config.yaml
qk_norm: true
bias: "none"
extras: ["some layers without attention", "local attention windows", "exclusive self-attention", "capped logits"]
Each number is 128 + 32 x the weight over the matrix's rms, rounded and kept within 0 to 255. Layers, rows and columns count from 0. Numbers have three digits each.

# gate: layer 7 MLP gate, 448x256, rms 0.174, rows 295-301, columns 0-127
# up: layer 7 MLP up, 448x256, rms 0.182, rows 295-301, columns 0-127
# down: layer 7 MLP down (transposed), 448x256, rms 0.121, rows 295-301, columns 0-127
gate295:166142152130163110157128136125164111125160111115130127135093111081110081171131146071105123132121127111166105136118151178100147139089138129120125164130147128117138137120151063104156127134102135145121102195141117120180186158146149085129106138083146094069049122127092145160116126098142124116123119095079132135150137120108137148140088092143154083160115148157141144143117128164150060173147
up295:121130103130086103098186174144108164115126124118110120176095134120139101158119149155162140126143133134140125121117139128120084123192080124155083116183133111119132160128143125137097144150132174112099079080129141136115109142071116095140101126168155110169122143131094100099154130138153111085127132108111121124136109157126172141124187117095104130115166144117137162165129171147143122133106
down295:067116124141132130088139077094133145187123148115124110173131078114143115118106078136161137044134127138075152177107171102107137157188102170137122124142115142149104122101093137123101134161139096121141166097068139131090123155142099164142114104140139117155121126165102108144135134198119168099191133152131097115118095130117153137152137138084059193109136123153095076149069153082135166095137
gate296:111106168118116098083095148167158094110167121096109131134157063140164106180113122111102103138138102115150115096065111147157162172177166117166107118174094106114100110078142165136177110129170124150163138081088177066122186061182098103070129169123190150179095151140114150171132154184074142131120084097089136102093092151190139105073067139133144149173118146183131103137134140181098176115121
up296:143107141133205075131188078125096161123095110085085137150127159128125141209125056175118141148131109118159081156192132154194180104130121098109165180167091118089107132157182165148125199103103129117106131090125120159087114113130115109127085085063092118120125138146112153097122133084135099114126106137110172126173129117185097184118125121146150139144196084134140193072105109111160128095104
down296:101110135165123100087106164108135120133164162063157127094195129164156161180137085152071155136104140097170097090133122156108156194139171130132119165168132144167070109059091126125102136114162134178111083095043144125183108159067170097170141124150160149121170111103149125134128124186082126155121184061127111147172115116112140128169148076130106097131128140087148145114192158129090112132116
gate297:111094127089106185011148126127120128125131154117110119105151122109118087094155107081123144136106137080113166148137136119059149125105142153152181149071079158096162107149132127135139136119139104106190152147156065098106144117098195082109143141172096169090118104190108147139165100085127191125109100122108122094117078149098153150094143111149093145091156160141138138138115127097101139131158
up297:160166154161097103129100111123062111142120153131130166121143159126098119171127117140129099099125119123127155156105152069170094146139072143097165090114083122097089142125141098099088162121100091162098129130144125116084080102095143143124113076145148129095080125094124076125111125093110082164167114136130109136100200157113153078127161092136099155127116138074119134127125165135112141085082
down297:096210118153058151146109117103144130121132152119096094109148098136190071170067092137142144135113134158147144124106140142097078116123153144115161085065071125164169146130093092133117116158100161158097113113118150147137125180088124121070125141146127128119093053143122148127105109101146089136157139134101137152148130124136193171099138148098134154201088128161178172148101151127092134089148
gate298:136150063079139121138127175066099081139121153187122146106134135147134119114107118103077114154082111095119166135089186181169150179142138146160131192161157157139110117117077102143186125140063141152139112116115074166099133147101149102160152120092165173152151124182100099147085083164149113138119151158184072147143157142122155104142152083173100150198106166129152132151143130134086127125129
up298:129082056225153124129201178074139184126059161064158111102138144171133114123107098174131103129162101114112104110192139185086113127177156176072125167107128116080191087154139081106057159132131125110102076172101096116112133140128127119119141110104191112146115148107093145054126174111104127178136136179155165149104117148173112127094170118090124146158149093088094181144104145117169163104151
down298:137116153150144105127135146088103115095081149154146080070116080192170157183046144114093129101141206117130110080182166150173123081125101160175086097123119081176157130080134102154120139125090072125110141148111135154138118124088131097128151113069102098109097204133172117056114153117095110142142075131140093152153128154173167096097132111066157153143127097173140080167160129129155074177101
gate299:160142136176136145112060174087128122108094149125092099140129154108099101138127118207094122046136120125137120168108119195115165098144087153124131075085115146147158152131169145134113151128176050120117175128151087111113142130107113059109108121124177173081141126119119104182130168119155125137097143120108168079112208173135149099131112119139086151150096179113115107128139110127079161200085
up299:182172073084098129176131150114143073116161130126154120139102072123040167123140055115125116101186117127126134173096183168132143120145149160105098095148124165171131122131141160150133107136153099115098157115192106130119182085122090107125150153153082116172131138137181148090137194086117117101136151184129140103180154191161111110128080207161136108178117132086156134085079103126104179061086
down299:134126141096150131138107126181120129104130177144115179142121089120134126128135088219103157186077057135100121104094079124130121152083081144124105151178142132094181170103119105136159087074060112136146180098178130109136107145141138202135137067094088129169052190126104182203113192135185144118130107135167100104168062144111120143089160075145156128145125140131102160161136127123136126094202
gate300:148169075117159136128161171115085157158101088126118138092119122197195148153128082184138117178109133076060193065109141131126168129131117173110157054157123082134080134179113080125090143127141099136109107154143026079141087140118116169130091149168157102163141154085155078133175053157153103112148110137138158080117193059112154136112130195130169082196109090171142091185070059123116078147130
up300:169143142127128062117116180122134119170139146121134161167167077148123151150152160122110102137156141133105082146130102163153135147126126088149041175068161123042116123201116145057143055106066081123133097093122071085153153134093126126125139096108145086065121145137138112115093149152086097074157151096111091155104147143114130129158120087172085138174148079092096129078152071124109170114146
down300:150145116177136136141089097146126119121171193183177147161121064091095136104081153112099138158169138104101078127145144095099154142090141148165129134112118110129123126079191105128139149106101137180166158107163120148090111145058133080160120112130153157089121142155144128157153148105056131185122129100086125178105133131061098083147084127113153128081114115107138143192126194181057111103128
gate301:132136165165124150109092146149130159139093118150116137143138149093093107096132118076061100087079161075120157156130139100118139164127120105114113157153178132166101134098159106104113090094127072143166112097171153071110085157151164097081093150099122163112161137066156085117165125107093139106130093170092110085122180173159125148146140101088146127154169136074127105056083090060109106164165
up301:159154154169097111152144078090210129132112127097129057136048131108155089171170124116144089112147087171126066145103149141131123108148124124154098104129081089204140089104159078211122110094163153070141108156076125150146135119127177125122093154097115184108143086124152186205118072128100094136100120178092185114076145078151118138117167116121156088140095152088107137154156086128152099146106
down301:111121102134166124115165159116134132130100098157133122093078155145173160136063119089124127143142082086162152130082117101151114135120120122103126137106153178134190087120150120081137130145085123160162080106112091163178161161123180145129133141127130103107070089149121161102152161079161092115147101082130129133116159179166114108158092148130169183074137167170187107150171188092140128163092